Each number is 500 + 40 x the weight over its row's rms, rounded and kept within 0 to 999. Layers, rows and columns count from 0. Numbers have three digits each. The size before them is the row's rms in percent of the matrix's.

# layer 6 MLP up, 640x160, rms 0.0656, rows 190-270, columns 80-159
106:578557492465468567469465478509454535515467522485448553530503492531508517520479492562449445403560491553526445516524453526481541420493501465453487519528530559520527483456551462427507498501609469577461514584563450539618458536436481526542514545
087:491404500455467526560519474461526452515488512487553482613542449519516504552559568472495506517490470488533434507533486532550551531478517496467490467502443538501521431489538455558512554448525517535536473505501532449531527478574473457500495531
111:491458452561485532509526457476467534534418427562486485572502517415472559474605528508501541502530452524504464525501569536533463491515464486507530515534526501515568512449475525490520496537553447449504459531463477512478426525396506429489510527
096:451481452506589509490582490494503521412498519511446480495544468502551587506494497490505539467560482468493503491409519431535527535457517423520513517434526509594567396486435476533511529501556478518461548508471488558506508473441525494497537508
107:453515484468517461470510481500472438501444517522593437475537514454442449524452465490480485508463462522507503482490525599451525560475487493468427516474476455536594521404514513443516552481506478528534511422542492521522513511485432535508524625
093:440472485520519532523520511413511495430537504422519513554524493524533487495623534548548490418531478492448518498535506470495472582492529505457502504536440524501515445545520434491477514363543537596472461510443511446523478472477572475500503510
109:513509467541592544512549505464488494433527513486528482436444527463417559567574478507550546538464443493473460478467494462495651489447456389473486487531555523517460521499502533528520515466491501473537494499477483494511436476466549480545451489
096:499508522452516553539530495452501482549493573537535574458496523475536510519462541529541466571489545524512481489473463543444535469496481478491433494555484467507439521508503546484490532533545519500472461478521473547485489499501529493504475496
103:454486541532548399461565426475465454493483545517504417489550457448411508501477476567470456432518574467517487515515523600491550598471509516505475534502550479492497500499492445464454483550517482556497535499437511527490479518489474461493422492
099:511498526489477450526474588495515520482508507427467515459496504542527514544490593433462517516572466473515429473421510511532508497511462478487506465502525508511545466517457518462539531534491488512524494459547502533556503551519529531468510523
101:538469478480507502424515520527440524471512515421492451427507568474447497521470532514518513459525562525559543500522463497511503528468491507501472488473470509492495500481515468449448566443473445560543587563527504467548479524485570506513529540
107:426547398499538418485551497488501467479478587501474468520558569483505488533500572548495492482517499494504469526484520501440401519502503500575471472484488464502537518450505538469503545440500480492530473493564596436534462522507440422506461530
099:531472488454543520496505502492436448550521469520476521478507468484490452525444601535463485510582522494464474475492491538471393473452483442498543483604548489485491519521540458486519488469539420512442507470469482507485410498443590517451546513
109:515457495452530552470521540548476497443499414458549425542464562484486575501537510520523536472519428496543437473439464479502506562475574443495496515505486470535533521539493380560513547524534508503536542477510537494531508501506511500469469565
112:439462510464542560520476488548506480467453494498520521557497489463396505507483483530482443494468528509514431505535526508472455485521472486566511567496580507507568399459423512468520524525415472493484505495517502439513480482470462484526546568
093:459582510547534432452480465557498489461532488472531539501517530450500451538425542514451488518588474547497478475494505517512488422529427505492457486538506460531540551386472533543549515475540495540474482466584474495491515476540546478496497560
107:514495463487532494531560460564538462439439505534555515447552482479395549458463487520521472485519511536529480526437493479470523498526498491502481444477550499501555491492515535536517521476515426494475517514419473552559487491545540452516577519
118:478473445461512533517544501507483553504488523544565474550578526550481526584545522511504416537469505576538503432509456528474488418511495463556504555535551489501537509513572515540533600423498524496498525446482529468524504540466486366514581466
097:510554409529465497508500503502494546493445411548526490514541439437453465515515520553425465462552459518529501552428477461436513442534481522515488551475492556423485477523542542461455516433525406478466516531401464543520486544558415542509502490
110:469485519483440545567493465568424579539450431464413482512483542434487499541454476459533465474534482537585502546456485462462518556496506556489475444494509486497466521469457520514507516479530541470525488529407530480484497551567570454524491479
104:511494475482562523524452511592510487449566473489508504484569520520505509533542541479489566467543440510522486528459503469416496525538467408472476577537496468419550437503438456495482473453493501489433577405501498508517474474540528467443515531
106:437547434459451534468487522549434449499435445504539526494444530452469489498472487486472489518518501494488466454459477566387488579460493467468493491486457422492503549495450503479478513513573429508414557533489427469585447536497514475539486507
093:469528449530496497445502472491505494437475469510544566566514526521520530509542557495417564469500522587487480488529557520508471501532546503517499493568497512461523591468490584455450513430454468538491484516440544464541504506543577529575538533
102:471512478405453516511510474575444443506462475428525456562537474556537517503465455442510519546459463559528478487496465442500593518483457489528554483474457471492533523461492515491535525478497531503482513566471548513494489550549543433527455549
101:451442406485501517523573551521519513522513450517484548544500522509495515487562474537456473517522475531499509536482513560527509453511483576512560593496569510490486446411420463488536497558551464521534476506474487493513487519485512483477557504
093:445383502524557539460489454608473472482507515435443465478530492514458559530468453497459556569474430465580500553427452496495474518546559486509524512475514485503523554504503479444515510475518539478552510481516571453544505502463481492490524487
090:453420532476496534513505478471475514516501453500456553531509493448498453463536540537502406421510481515447482519470469593429451521432443536452438442495460529453500441517499451488459521543509419537433491516426519485475498525501482517510480483
104:404515489438472566479497568509477459460456543486546481504463544408478516535514537516540489513503523565475452479530535490465426440472414453524534494563539472477463540502443500539537544474482519530514477486496541488513458614531543529492495543
117:470519484517515507497442462574460466496418520458540531515513483470439440475527563577446511462461583518592459505454481577487535430473555520568393505485509533521499538511473473502449507479437523542461464421477489505487435534452531506508467538
105:475508422563487458524500535543482464486530502570524536536507472488457479505511472515479453556501453464522478382424534402529497477496550571538423520532481496529479507499440523492501486474534471501526532506419534473512442507403558531499487502
094:484566534531586500467577484489451428493525421495532483416562459485498526534570445467437472483552428563498527444455519564474535517510520514516507557490502548567503560498516479528523573492509488558549540451492517492517502453474511536541496490
044:490512460473518508505575482523437526489404555474508481523520536457496517526499518532469500497515434566577418459466524533473502491512488489627438455527578431496527478508516514484515548461489496553470529485514568482596396506448514500554486535
096:601422520556505539500487451501484520441502523451506493500491573464456535569490470514485473490536514556508461511512540467585458516572501467473569509532576499521551441428500453514586504532497526459516534447459521469496519464495577446427570509
106:518546526507503498534488527460470533535470477464553578527525467499477502532469545485471561506567511526541427478466406558488528454488429437502500490500499464533502524441535483512495499476475530542567565509475532538522487541460489469486457494
100:447506455514538525496603426511506492477498506482514479594537472587523498417621505499493531549564462479484501466449461463467444538465519426542449521469571534537547498446526483493488492477468487505505556470437523472483407515520536467500529497
096:492487548525537482532468414524497565452521464414498464397473407456431474476532462464454513519480506527561465535421487523457490509498425531536456506415527426518484536520548512501497518522501481500518521569484503438541497539441541505511484446
094:534459421442518500486476465476493544531470487482482469573484500489485456496533541499487514548565456571500477533457508489500538449422523429511528519469450481538460482454474527486510610459544408454548537461468448464538451516447507533555569481
083:476498443535533446543517514517484521464527450510531449456488477462431497602548531498411547483485498494520521478393488449517526474547509445528520498501550535488463456556506462511508478543525494529485475479524565572514490512503486526481552548
110:444374449497520542532523565533507518497425502495478475571511513459459548537487495526462436480548524485484468537427611508513456483502502549530511515427566521541511516545488582462538493522487470483523477470537494463608448523472464477507494469
093:417380552412488502422566489504553475469492510467476502517524530504506603505556476471464532467534544494584414486497543478482512524479540505573452477547466490502544489515507417532462516478510548480487526526533477498534520517526512464510467536
096:499454474467585463535529437473509460536430494471525498471475467488426486543505521508489495485463557435582528521475493549462512510428511552545523476495470461489486518502557510527485458498540506451520426521538487454464498596512521398529557544
092:500458457561565463399530422530481531539458452546436478499514511462466468495563501558446513510499450550495456477465515488539464458532432458472486522436526459459500493510546493514474477396529393504484492492448519549545481553481471478539439522
105:482484507520517478434554460506508505447461538482514483423537509487482512494503454544532544474541416508511490484473509530499550510530536518434533534496489476540536515353461558528502486444531520527452523433396506541536464534444505497559492527
098:485537445496557411564542471539473536454503472528532520517503501489509489466475524491458545514529430561487527470457469446511452529519573519533478487535476511509503506495486517415473536541486545503456526412516554522529408486407523514539438495
044:501501432454513474522572442504466480468458508491517531469525531461489530508521522526476446490529547489539492463503510553476473502509487531556456492507519432516616502506508507431488558460518476555480539433495500463599427553417560529521493523
094:544477492438477499524480514489429531470503462453529533519468550526479462518517583499459451540584557519494453451448520468498436508433445479469397531486444483500438481503528503466466486526469452574517483411530510486516437484434472489468466505
100:456503458536505527547568444549457487546492526496530509531497524504519478471486449527548530413477426535489533546463492492518517521486559504515549524465482486509458388440455493518543489464527489507587511466432552430483471542502499472586536534
097:396539538379481493524588508429475395464494519469492480553532527494453507494458522519476480529456462540499461436480505506509467515508420499601550469565533478419474495484530550472484532527483558461481505517445501456494446555503566469528476517
093:496498542464487504438471486541491503462443451549491624538496493473530471487477494503476458467521567567552510513436485528569530444533532557489442521501603492565458554485513555518456495478456523516468573456446501581529478515460491567464528517
097:509484494553508544498446435533469521554543426481478546538546469376482516521458529488506487496534410540498514501508493519495487465523401436484480502494513490546544407532486467465566488473526483498549469567420500469541460528496529508492483486
092:493540487505469499504529536447517470527449471513473449491488467577520539488537516533510528526492401489528500411511419495500538405508456492541482467483473479537501514465436464539509542458474469439534548530427587557505431582456482481549500541
100:411536435474565458557496484426503504497488496499501513554541480423408460461526484445467486513605529476487527526521421471524540455550509480501474510467515520511539479462461516537561490444527493426439462506514487503512430514459544461530534536
091:539465486444483520488509472537519464500461538421514495525552522497539524558570486473517518533493487480522453515506494571468557529451471505460551502511499510598541455492460614519529521538551526549521495426504472516532460466514492437500558496
103:437521460470537492560462535480458536531485480442548523527562494359495507493555469520547480561510513464478505403458440482465453550532441523496511501536501450518479514535431528525472477496536532538501484494516487566550475518516536511495454522
100:581517450514512432462595466546517481542551519524485506441478521521489464524562519525475568512588531486496446488464497556547464453421422487517515515445484475482492513510495502488471480372484467537590453471532523497497467514467413466486492526
111:489464436475524486458536497536462537461509518500501485573459530506496533593586501514451525475565500494558520473480538478495569507531464462507502461520534561487552431393436412520465528501521510515505531466505494595540369495510562494445544539
094:522490487515526539513545488455526498525497489498465494489466531484413459465461571496488569430492434464487440440503518510521550499498554529458493564496514507510493500474521537477523556523524507502504432480514426472510518476432473481508463515
094:534447530416550480486509497525518558478520482497561456509509407517442487541534501513501475506499478482515475473478470464517506471546472448554530476528591531485502481436444573526529604526523492496517493558426484504603519486537534524542492542
093:473416564453506562521504471486525516515473450559501474526450465480502531514563500562501538487535506485565422508515518591502496482453435541469478514466518481489531571481443467535551535484550495523476442478506453515533497527465514488428447576
096:512501435447528492439481501513526514449507411421569548522577489512519559541500504532446459520524521485505477552469579517526525470532520512597471448491519514481536447496534548487562503465525491499435503531525513548506517490481511503506481547
097:437517430418444598440516548439506508525432456501498473470490453481448456497528484529483498529450527529450512534509475511413492465531389532440506551518511500477506406472484482513490512499565513563519550493489596546482480508482498499448457572
098:566517523492601439441600512444442454529541568528517468469547500532477509535488485528513479519553515502486543514519533506491562508488512445579539523551482495497527527474468450371473534518579407505431439444515531532510421534464515457533532506
093:476494449581539447519491497567492515497494421554452492532455413430510487457532494506479491485516448542505448514486525533537518462533394448457453451538493494600531556529480528515494437480470525489452533480472472465502495536479483479447573486
115:425525439436516558521489549518492561464521455498518499486500498460497508524526565501488521510529452475432523433506489487436514509445469495527449496477469405492538499463465520550486551532490458532498513496508517472498477517480509518527515476
103:496472418567508507482499434558483502469552450499491530507552531430478535532485494522473453504547466549472503469487554533438460498487440515494415528548525438542480570527525470489467520552525417491558566436462462494491522523426493513501525530
107:492469483512596458557531545506522518467486474506552465544500551527506508554507520525473421532472499580501475463450511461495500429492496501470457566507560516469477477513494499523543595489550440523549501436476526552500462520517560500561488470
098:475505483527493525450522492460508495465451495536562515516550564441484535529465560501446560445541464565513500499506466521469527469501460463519489474448515424493525467467506448547508478514599422584456532515490572484613479469434532490438463545
121:504434438502516525475515539481462458431517515570473456413555462477462607530521463501496515545487497457604502501508490555566499512412504492561530536549456518512495480447468512473533507427480520494444505455429623474500459505501528540523512489
085:499496541493552537520520441566497505399504585482522501529509475474499547534438469440466465451581462508528470469387551485447526535506524502524508489530558471534537428513454466554545458535523520561498512401518528442503497452462506398503580537
099:545461458525496483478540510542496492485440458449550518476502563512491483437566569568536509523482574504611497476494537509427524530512489516491418473455522555515598555476498500564476528545458417450507540491531554498531503503564520483498553542
101:574553426494498507535521396484461482533458460473552555520486513494481552505528518555465466521488421537459455564532500542522508451511469516467463546497507527525517533455438426529534500482464456551471465552444471506509439548468486523403541522
089:455440431445525527496505462534557547533468492470532526514550471465541529460456455469481483545593443588549496478520503529456515487555507576513490580472501443589602549397551490575481503477517514562513495551514477542573492585490493512522505469
113:530534517518551556576515437478459525496461465493489497557535476482492469559522459581506480467544483562552498495516513492459496465523525534490457581515594513537594495424467485476549506473486504503557555493453628478514504546466501488505556500
108:440453495503499555561500527504491455484484448524496486609502592450472488486456470481508502497498474473467496520500572509420464566478465469559486475502549434526551435468453487487555501459602506421495557489517509445571429520500548454464547557
092:488473500492470499495512491458478424482506540533539527489482502499406488484514472534492415464492467555485475436525486522455488448467491490488485434491443521493451527507444581468507524580522517524489520527561535498536492501432517480477527543
108:472501514488511530571516445529492482461492455490547500519546446495463530548466493450480484516479502476566454447420414462452484581461447544537473513593529468536502479499465484523522459542532515477497541491520498467554537521533469474472513483
090:476512476446486539519539456496450529510503530473545475443532498556466516454439488528446459501525530518499466481491542500480550483443522509479553549618482424548465533496595474488504548534560491595479503506474557496554510486534455481499491523
086:519471477460546415427552495563496377498499485499438489535525437394480456567542569560503497506466542489481451488545533508516510467546421453520553558500574506477584501451443496479513570456529419519533519442492479522475456516416489442530412515
093:411438547504487461574559517538515421471469460516476435495470475500489385568494585557475507478558487592481475450512464493474425482406484500538514523509516482563480502483537491523490571504487422541495494481502482457484478523508543478489522472
089:479450463395473525562466484509473495483447413467553446558498438452502564543502451551513367506468487462550473498406497466479480544522499517490522547611507502498587526453459429552522448530480515484503521494513541494561472492545514519521519550
106:560526504540496517508507551569394463548494559428517528523440520508491495532505513501448476477506416566485463541457536508463465483477492447521490419506574501481478445531510567429535498448480494489482562455424487468459419510547512470483536471